config = dict(
    num_hidden_layers=20,
    init_std_o=0.0361,
    lr_head=0.00576,
    max_steps=11271,
    dataset='wikipedia_en',
)
Each number is 128 + 32 x the weight over its row's rms, rounded and kept within 0 to 255. Layers, rows and columns count from 0. The size above them is the row's rms in percent of the matrix's.

# layer 7 MLP down (transposed), 768x192, rms 0.079, rows 508-560, columns 128-191
size [109  76  82  89  84  65  65  76 108  94 116  66  99  66 102  69 125 105  69 105 100  55 129  96  97  54  58  81  70  97 105  80 137 108  71  72  73  95  94  88 116 115  67  97 126  98 102 103  81 107 124  96 102]
[[ 92 102 128 155 120  74 130 137 152  85 152 104 126 129 124 144  97 131  90 125 107 125 145  86 117 107 177 111 115 136 179  65 125 174 170 158 132 139 137 120 108 144 168 109 131 155 168 148 118 121 141  69 115 155 136 146 158  68 158 131 198 115 146 149]
 [107 105  85 103 149 172 111 132 190 140 147 136 123 117 127 166 100 150 180 107 128 103 156 124 112 168 166 169 125 102 137  86 142  64 124 150 152 117 144 162  91 107 129 136 124 155 174 150 143  89  92 132 150  90  90 191 121 184 109 112 106 178 125 108]
 [145 121 192 126 123 138 103  67  72 114 108  76 123 159 120 104 151 108  98 158 111 145 113 171  84 179 101  77  93  99  77 144 155 177 152 117 127 154 153 119 177 139 137 190 169  64 140 129  67 171 143 141 161 149 140  59 151  52 115 131 171 149 141 141]
 [126  67 119 110 161  79 200 134 114 123 103 104 120 112 138 114 124 124 127 129 203 163 133 163 133 142 107 146 175 132 120 186 130 135 134 117 138 140 190 119 140 164 102 148 151 124 221 132 143 100 123 170  60  85 135 128 132 123 155  65 166 133  87 156]
 [126 149 147 104 104  98  85 154 138 150 121 143 146 129 142 144 162 138 105 176 111 152 112 114 181  96 117 142 172 142 133 186 144 145  90 132 131 136 154 128  90 165 126 188 147 105 141 160 144 107 123 159 102 119 156 129  87 196 177 166  95 115 105 107]
 [184 110 135 171 143 110  59 186 149 110 188 150 109 115 124 197 135 102 127 166 136  88 152  80 127 156 146 133 128 121 122 140  76 142 136 144  23 110 148 101  83 167 156 127 122 109 110 123 117 108  30 120 137  87 145 161 125 136 195 166 112  96 136  69]
 [139 203 123 179 174 158 112 132 114 128 143 114 168  90  73 134  65 127 120 181 123 107 151 106  89 127 158 182  63 157 150 113  86 115 163 123  69 156 196  96 110 124 142 120 106 116 137 131 131 143 103  95 160 142  99  91  97 173 188 151 163 133 102 168]
 [ 92 127  97 136 120 163 147 143 128 140 116  93 181  70 164  83 147 150  93  99 108 117  85 170 166 168 143 112 110 120 113  74  86 164 122 175 122 181 170 111 145  66 135 100 102 105 169 187  33 120 206 124 126 172 175  87 182 124  99  97 179 143 147 101]
 [184 105 104 141  80 102 134 159 119 104 142 111 176 131 139 136 127 101  89 166  54  79 118 169 111 175 156 168 169 179 146 138 129 100  94 139 135 112 152 119 118 164 135 131 146  99  97 138 163  97 111  71 132 159 138 155 180 101 146 108 150 112 158 140]
 [138 150  94 191 146 100 144  95 183 121 102 131 118 140 103 151 141 119 118  86 158  99  99 188  44 164  81  86 149 129 163 137 146 156 175  71 140 109  80 128 158 111  92  72  85 109 140 162 190 151 126 158 103 112 114 112 128 170 110 104 118 138 106 112]
 [147 105 130  98 114 117 114 126 194 132 102 151  85 209 158 107 118 148 166 103 180 138 125 135  76  92 165 130 133 179 132 147 118 136  62 119 120 101 148 135 119 158 130 126 130 178 131 142  76 107 131 160 144 135 182 162 123 113 174 143 103 128  81 159]
 [104  98 169 146 178 148 103 115 163  98 126 149 154  94 154 230 125 118 157 102  82 152 118  73  90 102  80 146  41 124 117  97 148 141  92 119 121 109 116 125 163 145 144 133 150 110 164 127 130 177 141 121  87  64 126 122 192 159 129  88 150 107 105  66]
 [113 143 137 138  86 138 120 159  86 126 157 129 120 137  56 175 115  88 121 137  85 133 107 124 127  96 112 137 109 161  26 133 109  85 142 104  84  78 116 142 158 173 120  88  91 161 163 188 158 118 130 126 150 109 173 174 147 121 137  91 192  91 115 180]
 [156 168 149 138 154 153  92 118 128 162 120 136 154 121 102 196 173 134 117 138 114 120 109  58 152 140 155 184 138 150 107 102 139 148 136 143 101 128  96 106 120 105 143 150 135 108  76 112 140 135 143 110  72 101 105 124 148 112 163 130 140  50 107  69]
 [115 133 158 147  71 122 105 130  95 140 154 170 106  95  93 161 139 115 176 184 131 130 141 134 116 131  75 180 184  89 175 106 129 123 115 152 122 134 199  95 117 161 153  73 151 144  90 122 146 108 135 115 144 143 131 139 161 140 155 140 136 166 157  90]
 [ 93 111 140 125 144 116  76 150 103 156 126 111 131 103 108 151 113 120 128 147 101 173 125  82  94 145 138  93 118 187 142 147  79 175 156 182  49 120 140 147 114 155 128 162 139 124 141  70 122 155 172 148  79  67  99  97 116  98 181 127 127 150  93 102]
 [100 110 173 162  91 134 168 162 127 140 127  76 130 134  80 157 119 120 145  76 134 119  77 148 104 141 106  80  62 109 160 140 161 196 156 132 122 127 113 152  60 214 112 112 111 111 131 153 203 148 119 117 124  84  98  65  89 149 139  96  94 156 124  93]
 [109 127 130 109 175 111 117 166 144  80 152 155  74 157 135 133 142 101 136 129 184  98 130 127  96 129 148 134 111  93 130 250 135 150  72 158 117 107 125 105 109 131 153  86 136 174 127  75 130 137 118 147 128  91 136 144  18 109 141 135  90 100 157 122]
 [102 140 156 155 115 138 119 105  99 178  45 102 131 130 167 101 140 127 159 114 122 159 162 147 170 152 148 206 114  87  98 174  56 108 116  94 152 121 176 128 141 156  84 124 108 142 135 145 100 101 138 153  84 102 125 162 130  62 125 134 169  64 178 106]
 [138  85 155 156 104  63  67 110 128  84 139 145  60 136 141 145 137  76  97 131 142 136 151 157  65 110 176 124 109 194 150 123 166 121 161 165 101 155 115 128 133 160  76 111 186 132  77 151 155  92 120 154 149 149 142 108 190 104 127  84 165 227 153 135]
 [121 143 129 116 106 130 205 136 106 109 145 145 146  92  67 161 135 102  93 134 180 104  77 126 107 154 175 169  86 150 117 139  90 171 121 125 110 163 111 106 156  88 162  82 118 127  86  95 126 120 116 155 165  97 203 107 153 138 120 153  81  99 127 104]
 [113 139 123 179 136 119 118  99  88  14 121 175 174 163 114  56 106  94 156 120 102 112 141 198 150 114 107  96 134  84 129 144 177 147 128  91 196 119 153 118 192  97 112 101 126 155 137 112  86 125 180 101 106 117 119 130 118 125 117 153 119 135  96 227]
 [138 138 127 118 100 148 109 109 106 150  96 168  85 110  84 165 138 186 169 159 146 113 137 110 128 147 134 158 192 158 145 123 125 134 146 108 164 159 104 159  97 140 100 147 190 166  90 173 135 105 146 157 122 114 130 145 196 141 117 112 138 139 128  75]
 [102 159 186 111  55 121 124  87 108  98 105 136  63 100 135 137 133 146 114 152 156 108 137 120 153 123 107 172 171 140 136 165 117 157 179 111 149 164 136 166 113  86 126 127 145 123 100 146  92 112 172 142  94 142 130  93  95 139 102 187 159 108 158 156]
 [146 100 140 185 121 137 170  82 144 128 145 149 140 169 168 126 108  82 120  97 137 184 104  91 143  70 139  76  91 157 168  58  79 110 170  96 153 161 116 123 125 167  50 132  96  83 127  88 104 115 119 131 102 172 132 129 153  73 132 145  99 109 131 170]
 [161 157 144 115 166 109 173  98 109  62 108 108 124 158 101 139 136 155 145  93  81 113 157  97 150 173  97 135 117 148  47 177 143 158 184 104 151 150 133  98 211 108 146 107 108  75 148  89  82 132 174  72 143 135 126 144 166 147  55  70 177 172 128 161]
 [114 109 148 165 145  82 118 135 119 171 153 120 112 114  93 232  80 158 106 154 135 120 154  86  62 179  99 139 102 159 127 117 108 199 172  68  57 149 102 134 131 175 140 194 170 108  84 128  69 162  96 100 111  25 105 127 119 136 127 138 134 119  83  71]
 [101 106 139 116 130 119 146 124 140 118 137 135 180  91 123 141 183 115 147 118 137 143  67 124 103 117 179 135 162 130 141 172  80  75 150 160 120 114  72 105  97  59 152 156 109 162  94 150 109 150 124  73 145 117 138 108 127 121 144 133 113 138 148  88]
 [130 133 121 156 162  73 114  82  96 122  89 123 100  91  92 160  98  46  90 118 162 147 136 101 136 130 164 201  63 136 128  85 101 112 183  96 118 140 157 129 207 155 148 135 185 121  99 200 148 108 160 146 115 111 129 156 108 135 130 121 115 114 135  94]
 [135 153 143 117 173 133 159 110  70  84 152 118 111 179  83 139 135 150 130  80  89  99 148 155  90 158 124 149 110  72 113 124 118 115 106 119 116  71 155  93 158 165 147 122  93 178 115  83 159 111 149 123  92 126 127 165  79 148 139 212 106  99 156 129]
 [117 130 162  60 125 172 161 144 112  85 170 135  74 108  71 137 142 165 149 115 141  98 173  91 139 171 107 169 131 127 149 127 102 107  93  67  94 110 132  97  91 134 117 146 150 178 152 133 111  73 143  86 108 112 155  85 137 178 113  90 156 162  96 175]
 [175 172 132 135 105  99  81 114  98  78  61 168 201  82 132 148  97  90 143 146 126 146 159 135 136  92 134 217 136  88 127 201 110 144 108 163 149 136 131 176 180  83 157 142 124 128 187 110 166 135 149 143  94 112 133 145  72  33 158  86  84  66 153 146]
 [134 158 135 127 160 125 114 117 130  84 132 152  77 139 153 134 174 200 153  93 165 163  92 119 158  75 152 107 117 127 135 144 143  99  89 144 169 116 125 109 127 160 153 148  98 100 144 153  84 107  98 201  87 136 110 102 109 125 116 156 152  94 168 115]
 [150 158 177 138 102  90 122  71 167 139  83 119  96 104  92 128 120 166 103  99 137  70 136  84 118  54 152 111 120 128 124 127 101  98  95 149 130 122 115 101 117 154 102 151 105 161  65 109 167 164 137 153 131 113 125 104 193  67 109  99 131 108 149 116]
 [146  86 184 118 130 108  77 178 139 174  82 102 109 108 153 192 147  74 158 165 168 142 136 126 143 161 106 190 131 110  82  84  54 144 117 138 131 164 128 109 167 149 149 139 126 125 126 145 135 131 136 102 129  97 116  95 152 199 141 131 138 129 122 128]
 [116 165 154 164  91 145 150 131 120 135 133  66 111  93  92 114  70 157 152 145 135  75 218 157 116 136 125 126 171  93 148  99  92 199 125 102 116 142 150 119 131 149 142 143 102 169 130 157  91 144 127 142  91 110 129 152 109 147 124  98 101 113  70 129]
 [123 116 110 145  83  52 132 143  92  80 148 192 184 118 147 156  97 163  34 163  79 102  49 117 125 107 115  82  71 141  78 123 163 149 162 138 127 135  83  91 119 126 125 113  77 131 178 142 139 123 132 106 116 113  89 108 102 130  88 130  95  87 109 159]
 [140 119 142 129 160  83 148 173 112  78 108 159 107 179 137 126  87 142 146  90 125 158 129 130 118  88 100  64 145 130 118  88 166 167 116  69 162 129 120 113 157  95 160 159 165 147 151  91 125 121 171 112 128 127 142 143 153 103 109 180 122 111 171 143]
 [201 145 134 130 106  90 146 137 100 160 123 115 138  98 210  78 103 146 123 123 181  85 145 149  87 202 126 104 124  83 146 145 147 115 150 129 108 133  98 170 140 108 103 186 116 107 136 124 159 172 127 137 157 140 165  91  93 156 118 132 141 147 124 129]
 [106  97 131 113 142 124 157 156  84 188 115 127 170 124  94 121  81  97 108  58 162 110 112 143 123 143 127 121 103 114 154  98  82 134 151  84 133 169 113 132 115  78 115 114 128 132 154 120 133 141 141 152 120 124 114 110 110  83 147 128  37 111 107 141]
 [190 115  77 120 166 152 115  56 167 112 125 160  77 142 147 116 121 186 202 126 136 158  96 158 135  51 108 129 103 149 140 132 113 205 106 145  96 164 107  88 122 125 192 144 133 177 149 130 128 154 116 106 108 114  94 110  38 107 161 149 125 125 135  85]
 [ 90 119  77  64 129 120 117 137 151 132 138  83 104 114 196 115 159 136 137 152 162  84  63  51 168 105 180 110  77 160 129  83 110 167 166 140 185 156 143 133  91 138 192 107  88 161 148 111 153 145 157 143  84 143 126 138 140 187  69 121 160  87 169 167]
 [118 147  90 149 131 144 201 127 163 144 212 123 151  98 104  59 127 160 149 144  84 122 114 159 142 162  97  79 161 120 183 147 172  98 130 142 133 130 141 138 136 107 156 115 145  98 141 121 138 124 148  83 167 213 107  97 150 101  69 132 154 152 143 173]
 [ 80 185 133 183 165 105 159 126 144 132 118 108 184 124 115 120 109 145 111 141  91 136 105  93 105 145 126 116 154  90  96 135 121 155 159 111 141 103  79 107 114 135 152 159 150  54 139 112 183 140 136 139 112 139 153 113 139 117 134 124 136 107  74 113]
 [ 94  86 170 105 135 116 138 143 118 157 139  49 120  56  92 175 107  87 154 107 181 113 115 140 204  97 130  92 118 110  97  75 110 189 163 114 141 122 125 155 127 133 106 121 107 107 129 159 103  94 138 132 153 133 137 134 115 179 100 175 153 117 140 145]
 [143 137 146 129 159 122 129 126 130 167 145 122 160 142 122 112 153 122 132 138  28 130 139 129 127 112 119 142 135 154 108 105  93 105 170 123 158 101 121 144 104 128 108 121 179 100 126 237 122 136 170 192 175 160 140 177 150  94 136  46 140  72 121 177]
 [165 175 153 140 177  87 128 118 144  92 132 141 110 169  75 159  83 123 123 126  77 126 122 145  44  92  79 134  67 164 170 134 129 103 147 148 121 167 178 147 127 148  80 159 120 217 137 111 118 149 150 136 147 120 146 162 122 104 118 140  70 158  92 147]
 [142 122 146 109 162 112 122 158 168  84 128 104 116 188 110 139 131  81 127 177 204 188 112 137 147 152 135  94 155 136 184 119 181 180 127 133 153 139 115 122 141 122 119 130 190  90 100 145 138  80 103 164  98  77 110  95 118 110 179 161 119 164 170 152]
 [ 94 190 172 153  95 109 120 147 129  60  98 161 134 134 143 184  62  70 114 139 137 108 136 122 113 105 140 169 116 179 174 114 117 161 150 125 146 126 103 149 176  46 186  87  92 121 122  51 165 112 186 122 109  95 129 164  82 131 140 130 159 130 133  90]
 [ 85 135 169 138  87 121 164 111 152 101 152 104 104 129 132 180 133 141 109 127 109 161  81 122 127  93  56 100 103 139  95  83 143  98 132 135 180 164 191 109 110 153 134 118 173 175 109  79 133 131 125 134 175 101 129 122  96  97  84 100 128 140 101 168]
 [146 116 136 140 118 124 171 153 107 173 132  91 255  97 125 109  85  69 143 125 153 114 134 126 118 172 100  80 131  70 113  75 122 176 189 164 134 146  99 132  93  85 132  84  94 133 167 144 146 143 122 157 144 110  84 166 167  79 140  51  99 145 108 169]
 [ 49 164 147  87  91 105 155 137 128  43 113 168  95 101 129 135 145  89 128 124  74 138 156 107 151 144  72 145 128 123 112 109 193 173 130  83 123 134 140 161 152 108 213 143 170 135 125  76 145 108 164  56 109  90 118 106 169 139 102 200 106  99 104 134]
 [107 116 181 104 113 124 134  28 106 164 111  97 135 125  99 163 107 168 104 125  78 117 127  82 139 117 133 120 131 144 131 118 133 208 138 114 158 131 112 182  99  90  98 129 145 160 105 145 131 163 153 145 118 130 159 111 148  20 123 115  90  74  99 113]]
# layer 7 MLP up, 768x192, rms 0.0879, rows 509-560, columns 128-191
size [ 74  88  96  85  68  82  81 108  95 108  67 100  64 102  69 117 105  82 103  98  49 128  87  97  48  60  93  71 104 106  88 126 109  63  81  65  86  95  92 103 111  66  88 106 103 110 103  89  99 101  93 111]
[[107 132 179 181  96 140 123 105  72 121 112 106 129 167 135 151 179 141 116 135 102 141 134 130 129  75 115 118 138 108 142 138 112 186 138 141 123 173  76  97  99 110 142 137 160  70  86  87 125 100 124 109 140 167 189  51 126 113 139 156 138  82 116 125]
 [146 150  59 117 135 115 184  73 162 128 150 179 146  49  96 143 175 174 169 150 141 151 133  73 196 133 193 145  79 140 106  94 163 125 103  82  94 133  77 170 142 141 127  89 117 154  91 148 148 131 139 119 103  93  68 132 160 132 123 173 120 115 104 129]
 [187 122 132 199 112 182 127 137 201  76 151 155 111  73 121  96  85  85 185 163 122 129 195 111 159 108 175 102 155 104 122 122 111 117  77 195 131 124 100 137 155 101 121 120 128 131 129 119 114 100 124 141 134 117  93 150 108 107 156 182  97  98  98  79]
 [152 201 128 104 119  95 120 150 143  96 160 189 154 139 161 107 183 144  82 156 126 134 127 118 188 111 133  93 139 131 155 141 179 107 110 136 118 114 143 166  66 126 181 187 149  92 122 135 137  89 101  91 128 120 143 116  83 182 183 212 133  95  54 134]
 [118 137 129 103 108 163 189 108 134 128  50 152 139 115 122  59 140 154 154  73  95 119 130 153 137 107 106 123 127 107 104 124 110  92 104 132 181 127 136 175 185  82 138 116 131 113 136 105 152 114 224 119 111 148  98 103 129 113  38 115 136 120 156 186]
 [123 121 116 213 152 191 115 132 140 156 109 104 129 129 126 146 181 156 122 151  78 112 124 161 148 178 159 147 118 109 139 136 150 163 159 211 137 159  67 106 102 144 146 144 115 134  56 158 160  92 124 100 143 164 103 117 147 115 125 122 206 114  98 138]
 [150 112 137 159  93 126 130 103 141  99 161 160 154 123  88 127 145 143 117 169  95 174 138  87 213 126 133 126 154 107 126  85 135 150 133 136 126  76 181 173  97 151 101 111 100 177  77 122 143  75 108 143 111 111 153  97 131 121 125 203 136  78 148 147]
 [135 231  96  91 179 120 108 130 181 146 123 143 174  90  76 102 145 177 124 176  76  88  99  91 109 101  83 131 124 171 129 139 110 139 192  43 108  80 120 120 138 110 112 141  98 117 107 150 172 119 123 104 154 148 118  86 142 138 128 141 172 130 115 119]
 [156 151 136 158  98  73 137 102 102 171 139  86 151 112 148 104 187 182 103 135 147 165  81 143 151  90 143  78 137 130  93 133 115 185 180 148 147 131 135 186 121 168 132 131 109 144  91 160 126  91 139  92 143 119 139 183 200 158 141 107  78  76 155 114]
 [146  94 123  82 152 160 124 171 148  66 140 149 129 121 129 157  80  71 160 106  86  67 194 144 153 104 144 108  90 156 154  64 140 147 107 192 140 115 168 181 180 121 159 141 135  78 139  91 196  83 111  74 125 124  96 107 112 115 102 115 101 102  83 111]
 [145 167  86  89 134 133 171 157 169 106 108 180  81  76 120 121 119 128 161 147 152 140 122 141 207  99 181 122 145 129 124 117 149 126  97 101 134 154 155 193 153 103 177 118 142 123 161 160 155 119 115  28 128 156 161 124 108  94 121  98 109  89 124 114]
 [142 115  99 119 147 121 101 124 148 109 111 201 121 108 150 137 134 161 121 157 126 156 162 150 111  71 172 143  76 104 128 148 161  99  88 151 109 140 139 152 129  74 163  98 125 136 107 147 111 168 112 105 114 140 134 176 144 124 123 136  58  79 120 128]
 [127 171 142 177 142  81 124 143 186  86 157 173 100  64  60 111 119 136  98 157 146 130  74 161 122 132 121  63 130 134 176  84  73 121 106 122 120 115 154 118  85 148 123 167 153 147 111 186 116  93 101 117 152 180 112 127 184 140 148 150 130  97 120 200]
 [ 89 187 144 141 134 115 149 121 129 122 128 125 140 137 200  64 149 188  75 117 150 158 104 127 127 117 158 101  82 123 116 163 158  94 132 120 129  80 145 112 154  81 140 156 127 117  34 131  70 137 124 115 146 137  88 135 156 135 156 108  97  78 119 126]
 [152 165 101 135 154 112 109 155 131 117 168 107 108 113  92  94 135  95 154 177 116 124 142 147 120 102 132 110 148 167 174  69 138  77  90  60 138 163 108 110  95  67 144 147  78  94  87 133 160 100 105 105 115 215 133 121  95 184 134 122 148 116 114 127]
 [138 123 108  57 187 132 107 128 153 173 148 128  91 103 157 109 133 112 182 170  73  80 184  86 124 156 113 127 147 174 118 132  83  54  62  64 120 136 129 114 137  32 143 125 119  78 141  99 107  99 125 155 159 187 104 139 182 158 109 141 210 101  45 143]
 [143 187 149 104 134 169 114  40 134 198 129 100 175 104 144 109 112 129 133 124  86 163 122 145 165 139  96 146 122 167 111  85 125 136 195 137 133 111 137 178 116  65  92 184 113  54 183 181  74 134 135 156 144 169 117  96 183 193 133 126 162 133  85 116]
 [104 126 128 135 115  49 123  77 119  86 123 175 121 140 179  84 143  97 116 188 108 110 126 139 127 129 110 105 117 157 146 119 159 119 162 127 127 109  95 131 104 152  90 117 120 112 115 118 125 127 133 141 123 123 139  74  94 137 151 204 116  86  93 132]
 [106 209 172  77 175 167 121  81 175 132 168 125 206  76 120 156 157 104 143 114 155 116 153  91 167 111 100 111 102  96 104 104 128 164 119  91 109 112 105 161 135  89 124 123 133 151 189 193 103 177 122 163 162 156 104  93 154 140 115  94 185  91 118 142]
 [136 160 113 136 144 139 120 111 157 160 129 152 128 128 140 116 140 103  79 104 157  99 116 140 102  81 117 149 120 135 126  77  80  88 159  75 100 119  81 149 144 141  86 133  98 216 147 122 146 144 114 108 100 111  67 113 103 127 110 119 204 155 122 191]
 [152  61  88 132 141 148 144 110 186 171 148 129 116  81 139 118 103 144 163 166 109 106 121  98 108 116  68 132  93 142 122 131 100 113 144 191 127 108 113 117  91 161 129  91  96 111 193 141 119 140 144 176 152 135 109 133 110 156 143  91 176  79 143  89]
 [158 136 133 144 136 149 137 128 125  86 144 171 100 142 138 137 141 138  70 151 106  98 149  92 163 150 158  94  84  98 139 170 167 137 131 138 124 127 172 145 146 129 130 171 182  84  73 156 162  86 112  68 130 161 168 146 114 167 113 152 113 102  59 102]
 [103 148 151 127  86 177 103 107 125 107 182 137 121  68 109  75 147 142 120 141 146  73 139 104 143 133 153 109 134 147 160 191 146 184 180  93  90 143 113 152  98  91 190 137 108 129  62 164 111 120 119 111 120 186 121  69 128 196 158 170 169 102 124 165]
 [126 177 117 146  96 129 146  99  87 152 153 203 140  92  93 123  94 158 118 138 163 119 113 123 193 142 144 134 111  44 132 118 138 197 121  78 111  71 130 129 105  87 147  89 100 184 170 105 152 135 106 139 126 128 140 159 166 107 149 126 137 153 156 121]
 [ 91 168 122 144 133 121  76 122 139 170 147 132 134 145 116 146  60 103 109 196 179 127 104 149 141 106 156  98  88 123 154 107 149 143 115 123 127  90  80 137 123 150 101 187 121 158 105 179 139 209 102 169 111 134  73 107 104 121 207 139  87 120 116  64]
 [156 140 145 121 133 107 123 118 121 107 156 138 132 118 139 108 110 136 118 111  92 130 135 133 198  73 112  93 145 122 145 140 107 169 132  99 160 111 140 149 143 134 163 101  80  96 110 121 215 129 142 104 133 185 137 166 178 141 102 137 139 108 112 147]
 [172  66  62 112 139 156 132 106 194 149 147 189  72 115  94 108 105 152 146 110 147 151 136 129 149  92 144 128 134 106 156  46 137 141 176 193 144 163 148 201 151 101  92 114 193 188 152  87  95 125 106  71  88 137  51 151 118 107 118 169 128 115 124 130]
 [104 126  94  78 131  90 138 158 145 133 124 170 157 141 169  69 193 141 151 111  56 153  46  83 151 135 144 136 116 124 108 148 125 115 169 110 133 113 131 171 112 194 210 129 108 124  98 108 128 112 119 130 169 100  94  81  95 117 113 122 118 150 162  83]
 [158 174 122  75 149 173 109 153 115 133 151 109 158 117 116 126 106 116 121 147 116  81  89 158 160  62 112 125 141 157 126 188 119 148 107 145 116 132 126 176 123  95 129  85 140 107 152 195 133  82 118 132 134 129 124  73 137 145 136  69 116 109 136  67]
 [147  86 130  87 115  98 117 135 149 111 200 143 114  90 118 100 111 138 144  96 142 135 103 136 133 130 125 118 152 134 128 109 154 224  81  68 144  76 167 112 109 160 124 119 152  71 142 133  90 109 114 162  95 137 113 127 133 120 146 104 100 128 187 145]
 [156 104 125 163 167 136 113 137 114  38 149 110 106 125 146 128 140 106 162 178 137 131 186  97 126 185 113  90 148  78 183 194 142 202 105 148 111 118  93 131 122 138 202 128 116  71 108 124 159  65 129  62 103 115 153 132  96 146 141 174 121 117  92  89]
 [128 124  80 205 183 166  85  88 141 109 131 177 125 161  76 113 142 209 169 120 130 110 136 123  85  96 146 134 120 174 157  76 150  67 169 130  99  85 124 135 165  96 172 138  78 152  97 118 172 133 122  95 127 133 100 126 125 123 165 103 120  89  24 131]
 [168 136 126 147 176 154 117 159 142  97 118 117 140 179 116 134 144  69 153 127 124 132 129 177 121 184 124 120  94 143 137 172 163 211 127 124 110 129 135 138 157 143 132  93 112  63  87 194 174 123 129  86 122 154 153 148  84 181 115 157 116 116  66 117]
 [179 151 150 183 127 108 146 112 128  92 222 144  84  88 119 144  76 123  88 130 169 135 100 110 171  89 193  82  97 107 146 150 177 182 116 214 102  50  98 145  53 134 116 156  91 118 133 135 124 103  73 121  65 135 179 132 152 167 141 182 119 132 107  81]
 [169 131 123  73 128 161 121 111  89 179 126 114 128 166 134 163 202  88 105  70  82 114  54  96 114 143 141 118 114 133 172 149 115 110 151 167 103 129  78 200 141 123 179 139 168  75  97 123 177 161 128  89 170 152 112  51 197 109 146 135 121 159 163 117]
 [130 165 139 107 174 171 121  63 148 160 127  96  73 155 132 101 155  82 195 116 146 140 182 127 126 134 144 125 158 131 172 165  93 153 111  66  91 115 170 145 177 161 109  87 155  98  82  88 110 154  95 189 141 116 164 151 107 141 199 131 121 193 138 140]
 [151  81 137 142 104 199 136  98 157 111 172 138 125  95 132 143 137 103 183 173 111 135  85 157 150 153 123 121  85 143 129 100 124 161  70 186 122 101 145 194  97 130  62  84 115 170 139  86 159 110  98 183 124 107 162  80  57 159 103  89 147 149 140 131]
 [155  90 139 115 113 154 167  97 122  94 134 169  78 135 129 110 176 149 134  99 121 164 164 113 125 106 118 120 115  89 180 145 174 100 163 118 129  75 138 151  97 122 174 127  48  85 117 137  99  82 116 137 121 130 126 141 159 100 182 128 102  83 134 159]
 [159 144  96 111 148 159  87 142 200 136 147 131 136  98 122 111 137 137 195 122 147 117 139 120 180 145 146 124 188  95 127 121 130 103 135  91 124 132  84 161 121 123 129 166 140 159  47  89 123 146 121 146  90 179 125 142 132 163 113 106 164 141  97 136]
 [114 140  52 178  83 214 108  99 120  53 134 145  89 190 133 104 154 150 149 147 143 122 158 156  92 101 140 146  98 143 119 187 153 159 157 136 111 121 152 106 108 108 127 143  50  91 130 214 137 110  91 145 116 149 116  84  82 173 138  78 130 147  60 148]
 [180 197  57 108 112 131 118 101 158 122 121 126 158 129 129 110 180 150 126 127  93 149 170 101 103 175 137 100 165 114  96 122 118  96 130  91 127 153 108 169  95 166 211 127 146 154  98 180 152 164 118  43  68 130 110 147 149 202 113 137 149 103 115 145]
 [114 139 168 122 127 108  85 144 122  89 115 129 138 136 178 178  86  96 111 125 114 168 121  81 142 120 158 142 125 102  68 110 109 140 132 162 158 159 149  95 173 150  44 172 159 175 148 149 138 182  95 139  83  74 126 128 120 178 172 143 117 123 107  90]
 [187  91 115 107 127 158 112 139  96 142 109 158  64 116 160 135 150 136 152  89  96 132 177 170 197  84 144 123 128 116 124 130 134 141  72 131 148 134 183 176 139 137 120 128  50 176 130 139 103 140 116 165 144 123 164 166 173 131 121 120 168 114 143 159]
 [171 124 135 108 131 115 125 142 164 146 143 202 149 138  62 123 135 110 132 154 110 114 112 135  85 161 156  89 166 130 101 182 105 111  91 117 102 183 169  77 146 131 116 105 201 141 138 124 112  93 129  40 137 145  79 132 212 135 144 160 103 129 149 147]
 [155 163 142 212 117 126 142 135 133 100 109 174 143 141 186 108 169 153 168 162 186 129 120 138 152 137 127 116 144 101 138 109  93 120 119  96 100 128 145 143 111 134 128 151  79 173 143  85 203 143 115  82 103 106  99 137 122 103 114 146 164 173 107 142]
 [156 131 121 107 161 187 116 138 120 135 121  79 134 153 150 137 160 118 169 114  96 154 112 151 123  96 144 139 152 164 138 113 136 196 124 147 137 127  77 140 132 124 144 119 160  33 144 186 176  62 119  95 177 142  96  42 165 193 147  85 202  45 100 139]
 [137  95 149 113 144 108 110 129 116 151 126 176 120  94 104  98  89 106 172 104  75 142 153 131 114 124 155 102 117 100 128 108 111  91 112 117 142 106 137 129 152  66 143 122 128 152 115 127 116 143 126  95 174 131  93  80 189 123 111 163 177 122 115  78]
 [127 140 121 158 151  74 143 136 132  63 125 117  85 155 147 123 115 125 141 110  92 155 123  97 157 152 140 103 108 110 137 120 174 112 125 134 136  68  99  84 118 183 148 140 172 110 140 187 125 140 153 137 115 129  76 117 115 111 136 182 174 124 135 122]
 [116 175 121 144 158 102  93 124 136 155 156 158 152 110  91 105 144 110 118 126 147  66  96 103 172 167 167 122 135 127 128 124 112 117 189 103 102  84 154 194 158 158 103 135  63  90 139 157 124  76 141 182 142 154 136 141 161 154 180 106  95 163 104  96]
 [107 150 106 138 202 116  70  69 155 112 111 132 103  94  89 119 117 143 147 130  64 143 125 125 168 107  92  99 134 169 148  57 141 117  88  99 121 101  99 133 129 132 140 164 144 148  75 114 133 181 165 129 116 125 130 117 171 108 118 195 127 105  94 136]
 [140 137 128 168 143 168 127 135  79 137 159 111 150 124  90 117 105  90  94 172 156  76 150 175 196 161 108 127 107 128 120 113 132 119 136 167 128  96 154 131 148  84  67 119 107 101 147 167 100 105  84 200 143 151 109 132  81 161 126  86 177 160  89 134]
 [131 180 101  97 183 122 103 150 163 140 132 111 147 126 145 111 134 150 124 131  81 115  90 153 122  97 131 137  82 177 136 222 165 147 115 142 128 106 128  92 112  66 141 141 108  55  96 129  89 117 128 127 122 141 105 130  55  99 141  63  96  93 143 108]]